Weights of a small GPT-style language model, trained from scratch on English Wikipedia: 5713 steps.
Each number is 128 + 24 x the weight over its row's rms, rounded and kept within 0 to 255. Layers, rows and columns count from 0. Numbers have three digits each. The size before them is the row's rms in percent of the matrix's.

# q: layer 4 attention query, 256x256, rms 0.0507, rows 0-99, columns 64-127
# k: layer 4 attention key, 256x256, rms 0.0501, rows 0-99, columns 64-127
q0 030:151176178136134121144126119120110131125148123176120174131119121157157177107128135120115103134105098143137094125169125114114162059146146089108080133137168146135101134181123102096187116105096112
k0 022:114107086123139087088105094116123116077112131117157102088139119100136123086152090112131130131139150101113133137104130135126138169114084154168120175154132139110139137127137132139146130121132121
q1 023:162142135133101076112113110118165138138120143148155116147141143112144165132090136112113141157083147171117130075077114147111146158113090119096121116106120120116120121125093118092092190155115169
k1 031:122135121169190154149107121143137123132129121159113116116111113201086123133141095111126162136176121130126130108132151116148174131134109105138156134130167145135122143140146142082156105101121094
q2 017:141097144092129122121169107117096187137161116163138127137143096151122101117153147128128128124171085126150148128130137114125111173166078119126098141133164124137113139085153148114161112151121151
k2 024:143118126110078154114135128112109096130134147118128122153147111086140144111090133120180075084090130122113146143160116135128082117126162145119096131135121103122159134138099134126096150129155171
q3 022:136153142113129107092140132162111128087145126170122179162116163146133157138148134124156079109103102124166109131159119113101121058134182140080121170127138111198126153131157133155146138102132140
k3 019:108104104145126119162092096142080113130110082124117142119152125089116123097161101079143121151163143102103117110070133141129121142127128099155163125130106160087127154180105122145106122112153131
q4 031:119179156139133132110119144137090122095161162178121160127120122152096137156129152146113134127101048147148116125155110127127118080171119162136098127121162140150099154129111079116185140093117119
k4 025:106128145132173129118097119141144153135164079123107187153121121099102162117125101143109181162145173135122129132119095149125169116132141081154145131123116094105123134180124127115157114087148102
q5 023:120113111081100060132124091118110152096125124123121126106136104103094132097078127124140170139125162156138156123127153111150089170132074177188145151119118134143151120142115151166103149161144130
k5 029:086159136141147192164147129137145128176111104151117158105127109157100128149159121122079150126128108162115123118075144142125134153130123123114113097138131137102122116155154122095124111106097083
q6 028:105145171126116124150093109146126114103175148165149161132106165140106154104152123155112092098092106134146119147189120119115122064162160122138108085127135130141117144150114142143161167108095132
k6 025:114109140124143150142156082113115111158116100111132165119131129103117135128105106112103192132139111141133135124137144137150143130145140120136137151104121146080149136143114146120112128078128140
q7 023:126088121132149079097101121150141137150102166069120139111132113113080153110098095118139166131152170129141123127080149158133147139155127161166157133101117152091117133157086104143082109154141158
k7 031:123141129141126152111137131144144137112104128145148136096128144184123118129147114129108146132144108157129132086089154129145191135091061122107117133131151142129151109126156082129167109100102117
q8 032:135170102137105125083138105111093112082149109173115088172117140117138108149141123139102105116119069161120144123163113122135093088142122124114101139120166129163140123134157115152165108114099093
k8 027:123089145093124080127092130088110167150168129100112157136153117080141162109134137111095123102126132101129106157114108160095129146142135095166137131123123119106099155155124143131121123097156131
q9 026:114124138141089157122125117139113121114198123140132183131124102131140145146136116144142107106118080132148111161206100137114129053197139129110123137111152129140125123161115111157162137083142111
k9 022:078131115138190147128145129130133145110115096136111162129185142163111112111154122115127193107109095122131100095067137133136171142096123101121154139100150158090157106154147125101163113136149081
q10 025:144119125118125121158137115138149175157080116105086086087108124108119143107120103139137139144143147138107137155075202120144112183092133106142136140142096101080144127131143137113122114160142149
k10 025:162128147117059074096137136105106109097122167113122091146117129111143110120150148111162057098138110077130125140151101141119089129117120180104089115128113124146111139116130169171121124173127140
q11 032:147175115119126095093103130114126148081147143180128112162107128116155124143146138144133076155133053147147129129152112109122085096149092137100088146163154114174134150165150118141183112131117104
k11 026:123121129150095117141143132102103147150150131090147170136162130135135165113130132113111140086102106123129132137137118166134139123126150108163116101116105143063143102115100132113114118110159133
q12 027:125139103134091093069141130117112125120142150187130113130118158138133122156144132146124119112125045153158159108119163146131097117153137150124085136123146135174136135115122124130184138146107107
k12 027:101104137116146174140138119137111126142113139112082166143157128139157156114124108096113170127130151140127136105145152159092151146137116103119161116122132144125103122125121143094108086073158113
q13 026:146126091115081111120159125123092154127127140134122113166134121110124107133133119115114163091112143101100187136095099118168096124150125112172124119117153160129158133150099105106119138164092125
k13 023:089120101163181133140114098185137115131138096107127131095122104140131140124134116152111101169113170127105092123136090138103129128121142128124067114109132089125103178176097143167093140141135128
q14 036:132099123117147147139153103147171111155118127090163150079136097126089119119095158111122156144144206135115133112080122140117177138111098106142158125087125136130089098104090135121076118148127172
k14 027:121122146108148108116105160096132136134102151126119062118092164144161117102110082156130081148180114121134133121142167087141069132132107171123133104149080143141154154110155100102150126107115140
q15 028:116139096140146108111136122094139146177108130108095111114145138126150146102103139127119124163087151110126137084097178158120152179088159124069140159115156121128136083114140144137119132087113106
k15 030:180126153066097094116147128138073133121132164116100105124111126126120125116128135103125093102144105091136126159133134125118091147125116151128101104118081119136085136075121138135126153132116177
q16 026:130187155114101170111115110130127119125173118130160105124121151118143142139159134167120045141128077116107113152178131120127138102136141090146103133144141121138161164141086121127176144103097112
k16 026:110130101161151093153108128113107131120143094135106197127140123135107111183156121104115194146115149133103154145126132123147118098137097112143169123124112134122120114143152121131152159104129146
q17 024:124128123155139112129098127142152119115145119081144151096148161121110146128094115113138163133147157144118147169130120110127165128098095093117148113106111107125131131145086106123152124110137174
k17 025:100164148107137136117105127120132142137103152160133066113096162136133129119137130144152147147132112123137156103139158125155077132132129143103152128165137131159139138120149108134145136114098115
q18 037:124085131115118129155132128138153130188127132074132100100140134153128133097098145107117140136142209126126114091096134151125137158091142123106154104109112128119083115106107107101073133129128139
k18 033:166101133134102103132115134150127114119112135125109144141133095132125094169145174113170069091103082131176151122123101151124110118108123141146110161126129137115122135132139161155093132164149131
q19 031:134187104131118138101068137096112135114120137174115121134137094137140103117142127118132077139133060122133138129139154078145100096137120162098140125135125137133172103089157124111151138186128105
k19 027:124123130132149044139094134141089134132147140116120169133139112098104137151140138113120178111077165089097126148134076193154173160119106099157104170115154113109121126175120128125095117110141117
q20 030:161137124125112136137161142115177140175116136130107110086107118154134103108127121104110170134132145087146142101155188126149132151120122108108172144050124107112128123064145123161091117134125129
k20 036:147101123093109061129111127129078139138150120104139131127144130098113128132151119116126109110136152145105110215129098140115093130133152146165095102115104122114118116164111130151130160124171125
q21 040:137165138151112142118100086131111149105134106184113099168132155127148153122163132130085089131130063113134096162184087131136106135166144138120101127139146130146150144146156148137149129115089077
k21 028:096137095150147125140138122141148128166115103148131191106124103158126129127126093167139165104114146111127113128133108148149193119138136138144150159124165143128169134129126107142149135093138118
q22 044:116095118135159105150141139145143124139106123071147127100137118125114126097083118108153186159119199134108123115121113146117159162087162089145154117116102118099119100117116104123076136118147162
k22 029:154147160094098156137129145132138106142138163150121092150103124146126130137140173137133076114150136165177129133108176127113070124102140131133099111122113123148116159115125137098108153158130131
q23 034:160150105120070159135109104123113145104111135146070099132108116130144088127129139105129102122151108159138131098109143097163070132150095166096098122129130124124159126102147131158135114148115103
k23 029:142103109164167055152127129177080137123164096071128128142170109100130131136110121118109140106109163091124146186137100178135145125115129093166084156123128125123106101185116155124083136100158119
q24 031:181100137118138099132091107168116166106133123147089091118143146122141117125181105171152098121162127149138138136122122113167114139196105146124180134142127136106132114182121113150137107200149138
k24 031:087124145124151141144160105155128113138153142118164179160120103106149133116096125106130162131115126107128147101143165153130137158095107106130115081157142121137172113078118127092137134136143119
q25 033:127123172112130152119133139100125116139100140115158195113113132154078136174121137126116148127108157135120128157082132115138165121117102147163143095128091143099172147071082086113169137146140177
k25 030:137133140126121080130121149093123135077137130104108091122133153108154111121093163155106100147114087114123126165145099110114085129117116135124152125113095130132099101143160122145111166134134149
q26 040:154156158133113144104154137118113129120156133178140139179146150131137150162160134140124101101130077124108145152145136094098117071155113142128114141139140132126129164143111125134167147106124158
k26 032:117119128133111197107117133130147145138106115152093131093124131167095123144155157148108146155154122147127135084144117085130150133164113124101193111131114135113106190126159102089189122136111135
q27 051:120077151137145138143178151140159107162126106066176117123136126130123138124102131100127194149104200102106128099088142155092168147088142082139146125101102131125098114117115113118074144090149172
k27 031:154095124093120099119099137140108114126109160142081104110096133136099109142120146144141044127179114193164100140132113110128112099125107151105120123147107119142099134143155130131122141157126137
q28 042:114163095125128118143103091109105133110133137161093131148135125097151100114158115127115068110151038133149131119164136143147074128151142146106111132124142129131148141142157138150110159137102070
k28 034:097146150166125096150141119145115141136141097136151151141134080113149151130111122132141171125074151096104121118111122180131156117090137103125108168122182121110152107106101135157102110093139127
q29 045:143150133109127134109092100136081137094149133172097128147133129149138153158183128140112061103151091158136135166134128063147069107194095145142123115154150133121164150174120157100183108186107108
k29 031:112136105170139199114138115109153103128112105151146131109152139141110120130113111143122180142141123123117114056144153111139146137146134092119146125146135144124141119104163071129148109128145130
q30 040:130147142135146120159150150137145100130167125147152130166138154105180167127123147122126099130093116085114120134186081149128158108129143090124095163129155129155074172149106125159154139087109118
k30 043:091137110113141156088126113097151144130121134175143120067104134162066140137116141147114123141152094206137115086077179083124111136136142140100164111105125138141114147153156127081161134103111112
q31 041:135130122165123069118092100150089155107146109119139095114154127104159108090109114129104151125118133126100132080120107149105142157124169133118158131137139141142117110135172092132048119114135096
k31 032:109120124134190071184128110187135092129114136121160111162133061129113114128123149114128104154128147149134110135115119164125105127095124106136115142117143108137119133129096154144102150117100132
q32 040:110186119123121135123094077095110102122149148160125123177143143117157117157138103155121083116171069132148114149108101109164072101185130140129120138175146134136156167182105139134116132141144101
k32 039:111152110105154099117100140106148167112107113153119088072156084134120139097121127133076158152110115120125140110157135117160068103111121150097176149115156149124123108131174107131138128127096115
q33 037:116105124138141104156125115120130101098127100126150133119153120141096124146156146148142136097089132135140199147118121115106179124125134135153168125135095107128127125093148139121154131168136162
k33 038:165127175073121181082125153106129142136116178148118130143093130134156112124115111129118106121143114169125116109124172092138043102125150127117134087121100141113129132115135137124143164136117127
q34 050:131163154118112136118129125110091105114145178169122145170108118149141149169162118144127072111160071120153124159158124098140091073175109146155115126139134112134126154161112146118175123139109125
k34 040:157128127101122194072100132109149139153081126130102110090132136175112124142147106120120144163163065171140122095121154101117104121159116147121166108124103134109112141102162096104186134138135120
q35 046:134077151130145121169149146138170124128141116080156137112128124136109148118094122113150174138098222110089155128106137124096204151092135093147145125114122148120103105103104133142135114129140175
k35 037:177127157083139076110086117122129115112138151132146065139117125124120117146113130161126053127143121128148123139119154139132052115130144137119130102103062136121148122144116156107112173154120106
q36 039:104116120150141067118145136133117148096099098136136110126130147091128085088110101118109169146109144119134145103100122138134121182108112120122154139115131134143121139102176102161084113138144125
k36 032:112115102130144097153109123132139143121130112097159156109148105092164133107120132150081131086111148114123102149099082143117115137135156133162105163106159101118158097161068130181080111095138144
q37 041:125175090119098143116108100120096144093145117161078111146116149135133113154179146122112080114175080139118107158111149136160085121158126147136128137129148140120151138157117131121097140160126083
k37 034:122129142166101135154157088110134114145124091147133138138148133114120129109097123119142164147133145089125114095134107122114138123152120124097144148167165120105091133086162110178119100113129152
q38 049:116140153105133177163161148125161100137125127115124159140100129164094152149115134162123121119122117130140107169134130089126147105147098127158134112135127137127128133140103141099183146122119177
k38 040:148119125113127149071114140126146133130119182180108104092114137174103144127125129142141110136174106199155115098104167110129083129126096156125164117125093147127120152160145138083170147131097112
q39 041:142098133142113089150151175150138126118146089091153136118150119110152145102133135108145169140097220090083160118127110162097214146085129113132123145110136105131087127129134100183123132108159131
k39 033:146104113092145087131116129115100101158131173175154129147103134113096115134113134135130107137160149170161112138125141120133109128105148131115126120113098138132157146136086167085103135078105122
q40 039:113104121140140154088133150115150131135091123131119134107114153130100101126131152142147123148156090160149109131122156121162075180119120161110133120174099113119139108110173133127157114121124097
k40 035:097118149147108177107141113152158128189121105148124163147090162123113139140097106141176163144128146136145159097126139121135157107153117103116117176128139110123152160090120114130165092106131146
q41 050:150176139089099142135152134117103120106158165178092129145122129143153147148185177127107129091101060098138135156152136144132102087144132119156075135103147111124133167141117139099176145126113123
k41 039:097156119119141157088128089153149116167093108155116127142106152133073114145124143153138142161184103156135121079099181125154159134130111154115154130168132143115143164144170089138144108132119105
q42 043:131150107114122115102101140125105124123107085155099145112101152121110097151121140146109106115144091160127102155117146132149080160128102173112141121137122114136148125130143108128167119157107121
k42 037:130153123172101188116129133109141140133126130115142125126138153174128153146131116131148155158149161103122176122125079111138128093152124138140138150123139106119136147122113145131181112122124153
q43 049:145169145073106185110162129106099125150150159149092129147117139126130125190158153132117099102118037142144116147154176131149103077156121114124106131132166125141118155144120145096181135115111111
k43 043:116117153120118170072136079133141111135107125164122123117113145162098134142122110149150131140177099184127123086109126083130134106133120168117158130141099154096158158110186120126170137139089133
q44 054:151135094146110082089094093136107156105127112167106078131143128086164093117129099110103093118128096154138129110142140141119086132128143150097122148136158131149149111141174123151096118149125075
k44 043:097128123155100173163149143123120127129140122110145144132150118092147105128142154107137173144110149045096157117149158153116157133143119106132117127129141118150117098086117108136107122124149140
q45 050:125161138078102150105118108110112102116140137176089138140135127167127130157142135156112083119129065181141100168126119070127077091162123138161119112140154119116169152171116147088159125143107132
k45 043:158142133119101169058139115118162128121116163154121094094130160150114123157110138126123133124130107123131144102120158106139118157166125151100169114117097150130120142130156110116185139164116147
q46 037:116153124141142149131137143070097169126114106148134155153138174130132143147127158123134158130106082120097141157141113156134101162125135112086113125129097127161150126117124064106167139092108134
k46 038:067138129142146147115135124110155116163099108138115134154093117144103115144123113168159104148173145171144139092141110078159169124133122129118144159168175131104144148114166128136097087092133092
q47 047:167170161086093127107135129154105150125139132148122113152149127119185134117173157102106113091070068110125158133146136166117116115137149110126093157070149115147132141117123122143120121121130112
k47 040:086165093156119148128127107175110136113123079104118126126146143157102143120171114138132145138143133090111122144135122145140151141121117143130138142194142113128178126123135109172158111157118122
q48 057:121122136108158188141132127132157104150144155122127147127110116177063160147109124159150111127163127145161102140111132094107142133124119109144133088142120137084128132160126160076171139128114152
k48 044:144124129097130152099140132109127108130135170155103091122117150157121124128132130144123105133148069179140097139104160124129104133105135141110166102111096150136139137151154115101183167146091123
q49 045:115112167155128135154141150145123103171112153093152145099102106128112154120133153137161179104118170073127169124126123158099195124123098141157137112142105103110115140117095092126133139142160154
k49 040:153094119110140099159085139113123140094166124140132141114117111138128141130166107143072089095119142161137100187135105106133119131129147154144137123086116138136092146147113201124111157108097126
q50 050:133175136119098153105151147109113106133133152144091125143105139173105133179155158158134117105112086150140121169130143087127118134123100129125131122153133124142146136125127130071160127136083142
k50 051:115107116158147126115135108127165081132099123174118129130109149169065132141097123146141108142155109184148120090091109090138156141162147144125170117149114160116162133156182140096187129128098136
q51 047:158174153110074127100174136147082127115148144116136143155130136110178185155160184100172154101089092077097163128140123174130096119135176103133102136094139105119135164114104134122114123127127140
k51 038:125122094142090144117148136144120125106124090129117079128147125128120131111166122126097083097104147114123142161157112083128164148101122149099111132144143134132101158128131133182143127166126147
q52 046:152154126084109134098155129113074149125112146151090140151130106139153128129163157129104123085086030094115129133127127168100110099141146124118096148106137152158128146145109111113151101105128091
k52 040:102150082146115119125091079138158098140126091132136115136149124165085147154150110181126114139204147117148110117090147132156165151138100146135169129180130135145179132136140162166144122158103122
q53 044:137079132122149124175116114145131118123099138114138075095163090103142130095131106121099104154155158110125146117139148168109120108130128119152151152105146128117121141170120122151099141144160111
k53 041:150105131081138086179110139108091115086118122094158090138154115122139125104129130096104090090098122064100103136131124136131056100106132130111132117081102142158115127125113141163097152106147111
q54 055:108090169132166159177158144119173143167110130048138158114083117153077155142133142118175171139131163087106099135138134152141148146100149113146128103125104127089103090094107144091162153110129139
k54 037:117114136109159140179089142126117123110140159146111163122076145146116128126148124118106138136138108163165101156136111127111126102116123117145146133111149120131115167122107173101117109085124136
q55 049:136131123127117081107136118142102143123095128130133112152144086092179120117150138131138144122076117073116173105144130176136122138128125116132087183115125115172100125082137105172104120140133107
k55 039:111167114107124148157151152132115145104163134098129136098127125116119148123118120116117157148128144069129098127144140156130129096112130099138100121113177109112093133100113083170092109117158159
q56 049:114131168105087151130160142113153090165165144128111146133116133178099167157150152131170126108102137151154129137121114108087154124114160102123092099106132134112118148165120178082160138108091123
k56 037:144134115099130110139155114160134097137105146138121103136127122146120107102120097139104073095100112155152091123121142130097128165124113120097139093147099163126141153176114128127161158137108149
q57 052:140109144159115116165144125157126122112149130096179128127107120114130153114171117128167173149137187068120169087121129173131167104152089124162140138110117095120069124112100106165093134146169166
k57 045:129111130138141136146100174112108156114144117107149107120138120111157127125166167134105149098090192061112157174129114134114152132127170143139097151107128114156128125097080150122110131117120084
q58 046:155136130128075109128129121144094135127156144166074152139102113168104109159152144140126121131147111155180143131105139100084142117143063133135156096120145123125131123174115170080141115148123147
k58 046:125082074151141129152138113117166104092156117144150142122152160153112159110133106171103070101163134134122142131108096093140144135166112162116165141135108139128131107166152144117156136155098145
q59 040:112128141144165114143112144126112126139098136112140123132102114112119122134122155123117187141158153098106190122121107160114124119125140105152133114122138113112162129107068127132114085144174114
k59 043:138102123087106069129106123135102157079168108147135147177141114091118126134115124132130082125113133095131114129173104118145108082132140142128132145119117111142119112146135179168106145145120128
q60 069:124082130122149136173122137169168117143123119087122107103146149146069155094085106134104144138143233138133110115075154130094167146107133116144159104142072124097121094107131129115118125133139151
k60 042:137132130135112169095109148085121124120125172089113118091124162116133105144133163121158141142092156123115115167092144145141101163160093148132158141084091120102115096144148161104109152151124117
q61 054:159151111108116138106103129130101134117118140159107137155113141157103121158096128151140094139113060190138088174144120070154100123123116144126151126137100160103149118119142126080166130108113155
k61 049:105118098107167144084138111155194109124120161139103123125108135153093110150101115130095121170173129177148117082079134120121136151137114152143163104162111145113154140180168136100181155149105144
q62 052:105120118185141082154127117131097153112134083114166146147120113098095135128138105144180150141177157109113176118155128136128143091164069151130123138141140119118114124109141119175108162110154118
k62 051:104102131151153129160131148114141143108145133112148127132118088128185131138123149135118166124108154086116146133171101150124105086127180095127085126096144116164120135066091125117060111105145127
q63 049:088135095174143074127116129124101147104125101146145133160123133081149091127139151140136126125142114115137133094149111122136141138160145165083120150150143144172137115105168085174119145118122140
k63 042:113108136189097135086133140127117116119122128158118127129105141107118103143129136143171177139142151153122189129133082093157141129167136122137149156148142123146147121104134113119135104127159128
q64 048:113108148148173160154118116096150146143125101125156161130131141177094142162101106165112130122125150139124087126078091101129107207108118081125158116153099118114141073103125153121118094138109152
k64 042:103148155115101172087168128113157104131133165145107120133090166151102143105132138114137145134133141192162110171144153132140144147132100154128131107175119138120120138146166135100133106143131138
q65 045:147134188150124164094152121120135156164144120145136162157136157150139101149172165134161157051119066157137102159136127098082134153085141124126112081150120148118106116128129196122153103131107129
k65 047:158132098104111143102114099140120130131122141125087170110141139139131116138183117106158102111126108136178156180147134128120095133151140162151099112142145119125147147122136137121190145123124121
q66 060:157160085099126127115100135112095144109124128148129079126144141106188100116126124085085091109125106134113154110164157145135135113148156136118120149119138138139130153127132095172117145148113098
k66 049:151124132163094169121156107130127127125134147083116108119148128140130135126108180099152159140111156101110150145139146141131156161146124111127136121122107121106106106076119113121117105152144161
q67 059:148140091103098106091097110134099124090149098180108160155145125159148108132128112117087087125131096179135121177104107083146101109130134141102133120137149138134136151188140129146115124130109118
k67 052:138120109184143103101123097142151098131118150167115120155155090117121096129101148129147096109149131192141166110124144106146154169162120128146151122158102154158141082183144119120133127154094133
q68 055:162116160111100129142155145145175098141136136117080133119115133155061137143127120140131135115093173145144110153098188118139130140099104147141169108129088117100121109108156157063143143121106159
k68 050:117139119099148133108150110097157104100145177123115120086112168145109108094140116120103089140132128162154121146076156112121113161138095130140162122130108121131131155150143132099157118122124125
q69 060:163160138159123072118088107135096146140121178152142145157118138129152111154143137139167149141153059135133166140167095149146106079148141146148091151127129118132150120102133131094130134138139136
k69 052:125134142123152111154093147122125180094155093124131123106154118127180120110149110145065127137136120146146127129150116094121159108117157163128140137126155128139127100165111147131121137150102134
q70 063:101086112131138109174143129122175101162114150089141120091141121120104127100093108145107171132161214105112107107088119152120099141123145127156134126146103114132101124117083121105101115135151162
k70 046:125119140138147101124066187106155141098163104095125108107158103152136135194154154200122126106131128126127110181125115108124104159148131135143176131091175089108139096170172172173130121142135097
q71 057:145133111113137174119118140127135117140147114196100127141138152165123151106103142115088135097115115176138121157126130091116115174110140136110168115131104130121141135134161143098138143091112143
k71 054:122155128141171147099090112140163127153142129150102143165137153126087133141119100176124117153163130174125123125114161122136153154121095165139174120177105115113117139159134143103188121161098122
q72 065:168135092082130150093107160121144133128109144127100086124119147116156132111103105126082091141112074166134071149127136100125113159115177161105145137126109146119147133136145134115125130153099135
k72 071:137146137098132154076108120140123145114113146151121092128150142139113126140138148136102088163157092184140107141105137114155091141139123163120164097130103142115144123166163137115163143154116122
q73 056:118167152077118175097131113126127116132127137140103115121151141144119123114159118107098087110092056164166081153114137118124107147139159126112108102119148145123124171175143155073146108125070119
k73 049:174142109136085130108106099143133095136120107123125146113138118163135141148153094129129083118155085142146090121127158119121142110162089141112117132119142146106102173152100113152174134139147129
q74 065:165171112108067117075112107129082130090173132166107107146141124131148110127158113114118107102149057149129146125143108131116113117162094165081159141109153116151168144138149130137147124151116115
k74 051:068138121149150134146118146111166111107121129136138146124140125163086156138141119158125084100158122120140145119149104126122097111174151136131116122125136163131076133125083085127106109127137155
q75 067:095132143150196121142158127130158137174131142109155173086113121107091118145098107154157181130127183066118123100138135141118129111126106103153133108156130148088123115106082124133143101114142174
k75 051:094124140109121117137116145130157156152126137151142127113114132130096135154106149132135149144116094136129094108118129166131134113095147111137111129128159125171115157065153127133133166062099099
q76 057:100150108147101142098094116160120102156123141167113179140143114131086121117106128139146111113152071173141141176126128119092144116128079135108113140152130121150147114140149140111124162104131123
k76 056:145120087109132110123137120142147145114139102155166171111133114168136130111115063171126082131177062161166123107135096093162161164146131129150126136126118124107119134154121164150141121173094143
q77 054:115180138138129162109171156156134085122170128121149083169120133154125114150140126104177146098088164074120103084130134147090166082123115133101145122156169111164159175144161127143138168096128110
k77 057:159096141116100157102137133139108114114102122133143156133121098050123122123105099071153136150076138113127144177176135147146137128125130120121075132121134135137092144057117122124162085089150137
q78 098:160157096112123127088109109116097138099125142164104119175139176134165129139146143141098077097130082166129129144121132100148082146140143164105151138132103151151156154173154128137131115138109122
k78 067:126123109136118157111142114142134112146125163147136134155136135133126129131111102127104109164128099179154091148124150109112118161135135162154133105149121155123143103171116117107163135138074148
q79 070:138153131156129126096132122103092115103158100154148167135084130120116121163177156150169122119113061151151124136142095159139115069132077134144090155133170133115126134117108156099130143139127130
k79 073:111135098166113118140126120149136107131144130135142192130163129144148121134110120132125154106155112117155157128144140146124084089162141111131062108173141136167128134111094117147141113131114135
q80 067:103122128135158172161149166130211112129157161140133105124145189113093120116118133116115113122116105170151097155100153127115075168115136135145140138136122102090171119124126145139179137132138132
k80 078:152155158070135109108091125104093139117099107101145111133130135149153135138110125132128112127143059130157105150121130110127096088126126133120134110124136146083153170137116141163162124085131135
q81 064:137113140142103151112143132084155159122153140147096182120105111107077132127142125132131200110167154075095155101113172113133127090134139130111152156166131134126133108106125144147144131107148126
k81 068:157110099045101141150111128120154140102128121132138138085151152122125120134147130125105123085088079121136137136175140156146122109113122148131063135112149086119146147137128116127154158154079137
q82 088:118111156145122120163151159126179099160123130088138125098116105125095150100129115138160174122133197103115122120088125126096152125108121108125127143128112146128092090118112118149119136122161137
k82 084:135137128142136134144146157141152140080142132084147104116143145131129149131122168147104125118102210115122161118128114111152137121107118129096091143124123133121124124140162165133103136128156101
q83 076:161105121088132119135101121132088087122125111114070093157124141106167136110137085077110106141148101112131121148127144112170160136131168137107140141067113096168166142155141148120127153133125120
k83 070:093084138135142126128140136124131145150135111139146106134122119117080120117140132147113100133140179135078129132097168151150164132112135147111144146095106128129147130171134146074135144147108104
q84 096:162118094129106125123122116176145150103097115082137141123129132108133082118153134179120148140116125132153124110129120123153132093123136144118165142102105146168101106103158096129095165132137146
k84 073:152120118140161079110095132153134104092101165181125143098129098143062107117158151098122150147154116173128136137129096136168104113132143116116102161142122145160162105113130096103127131137136146
q85 075:119126136117074123137133112135155119133125121117091141100140114126161149119107140133103097123147115126116118136127141116174133103126131142120161127122112137169083165091140151084116129124119145
k85 107:137114126126113108154107129139143118105160149162147143098152139134121119152125140127130147156144112127097162070151113118147081141124136138131144169133114120148120103167171095112087140158136166
q86 097:122143114086100161094100104160134136119118081152148112147114117127164107150156165107136130145100046175144134124142142130106108161068119125146141106133107116122134153145111138129118114094106131
k86 088:159164117083126161084117063142120109133101162126120124165133176119124145113133157104127114105159142137151131136138166132130102123146123124137121098139092161118127212098091104096139145099109127
q87 104:134116135116101077093097126164083115108111109113099129141124099124187104133152160114098112151135064130129157122137149135143146113132173164102132141119146097172123156133144125107110110154117143
k87 109:107147095134107073127151110108120114128088113130133148158115095130166144151098131130162129145120058119103148120149117124116130140100111128158156111132135151115115108148108131164117095110130151
q88 116:118101109096128100171134134100111099129148135109108139128128156124141142150101122102157152097171146109091118117130160115187143118136152100119130122172141113150106095094126154090137110125116155
k88 096:150110098114137131137117156099112124145133104141110118128143163127131133120136108104133142134164145135145103129147152113112151160137168114124159149113133094108079138116145126167099122127119122
q89 081:134090130093099103138157132175140118113119133094102136091097128108155133151159123099163163127102148124108135124115140144135134110125129092125142138133123127093125131111116128124124163073144144
k89 110:144115116082136112141142126113127147114123155121114111108151132130133125168127089104095159113116123143092112109145134121128154182114150131143188139127154130109114146181176127114107145142127145
q90 098:138140106092089127132120146103117126109124169098115118130119079095143129124092178153113111126138116106122099126120158082175120124102085167099169143140103120179143094094127138135115102188123124
k90 124:099117072111095138118149166104122137121166139114101134150124132136117097152130106089129119146162137170155136119175128101139157081081087113145155147126108102131153104126125099135097086153105115
q91 119:109136150139160111111136153167148118154142125145189118098128164138141084133162125135135147117081114156139091131111101165097109144133111120125131119134149131145108183150140115133129162150117143
k91 102:123159119073118122101097119117097124130075143170131082088135135144156130130149205132109132131113141083138131113113145138132131169117123168120095109127099150151125144139127147137117142152146112
q92 108:162128125167139138103099075139123147159097113141106150127170150106177113101098126126126147132123096095147121135147095112112178143140174149150110109066117143077119158155122154123128117152151176
k92 141:154101146170109152131089138158123137147114106157115174143168136101120130141112130120139127134124092083137128135127121138111116085125163178121173124112133090120153107148129149119170137153089111
q93 127:112100138095128126096151174117128103152093132114120089088075063157105147154150089134126156140110135134086110097091150139137128145124104111061123129154143145142103134104127090144099129112169117
k93 114:121130135118147123137165118162136136163105120140123158137109074147116139169126105135158125166069146117074155091152137119152130170131096114169068121117131135131125112090156133115076151145188144
q94 120:131166136116100085133149159108088147099113106138111092104158125125161124134084116157104131148113098087151134143137101157123123121132143143102116126099145139123149145142162119149143135130147126
k94 135:116135169132133117157135194150106139154115121110139096113129100144148124163105106155102158129082096101114109084130095125113104120089137158121101136141125100113166054155143181151140157116120125
q95 137:129143156115122149092109078126121103108155092125121135125102103122109123167141127090165131149119100142159137118148144126108131131127063113145151123128143091124108139081101088089153191066093140
k95 136:135129123143073116126157102079098126121148116133121134112130127113109148109116127138173132127088085108106104162151100107106136120088112150104206098135144153121100127114122087137149073104127150
q96 135:118159118107083142076137124159167133118122127158150151101087102096152134154114151113128138117119151089130106114138122161131111142082079130135166115130112148142120133167131120144086156093128133
k96 128:126135123177095148088109102132139113175105135143132122151138089084194128159127170150106162132139158096110161174128161148117124157137098182135124120127122168147133150139146198122106123118132105
q97 147:133095131086099201105120123107178146094128140132108175113134146108073147128069106111140121153130150121146087105147178112139097139133105113111168128115110135136135099073100115140134124108106127
k97 159:153145088075130187104092102144157127124156175157111140105116143109128113150138130095108152138144151108120103135162100164110138153123127127157165134122096107153123166103113084069071110109111133
q98 150:116088149147114127098155150114101136103155092124091164113137136082090169133152172099102136147126108125160114124101167143097153127087103118121147134127106115124120112134090146085163120090125124
k98 160:112154125099112127107157085119121128111157086115127139160151155107136134112125138164161094135156116121092136163065148162124135136131153127161149137124134105137108148154140121119154128120077100
q99 125:135122145102164101130125129112103127128132101124135130084149112133120102102124130118108144140119064141124120162132116142184112140144134118117154103102146123101107119101163110114146124114102138
k99 135:144118142090116124159135136138082139125153118130173158093145133121114142107119148126136163139102086112126106112134149126109111120129122109130178125098101140112103146138122125101112119107141134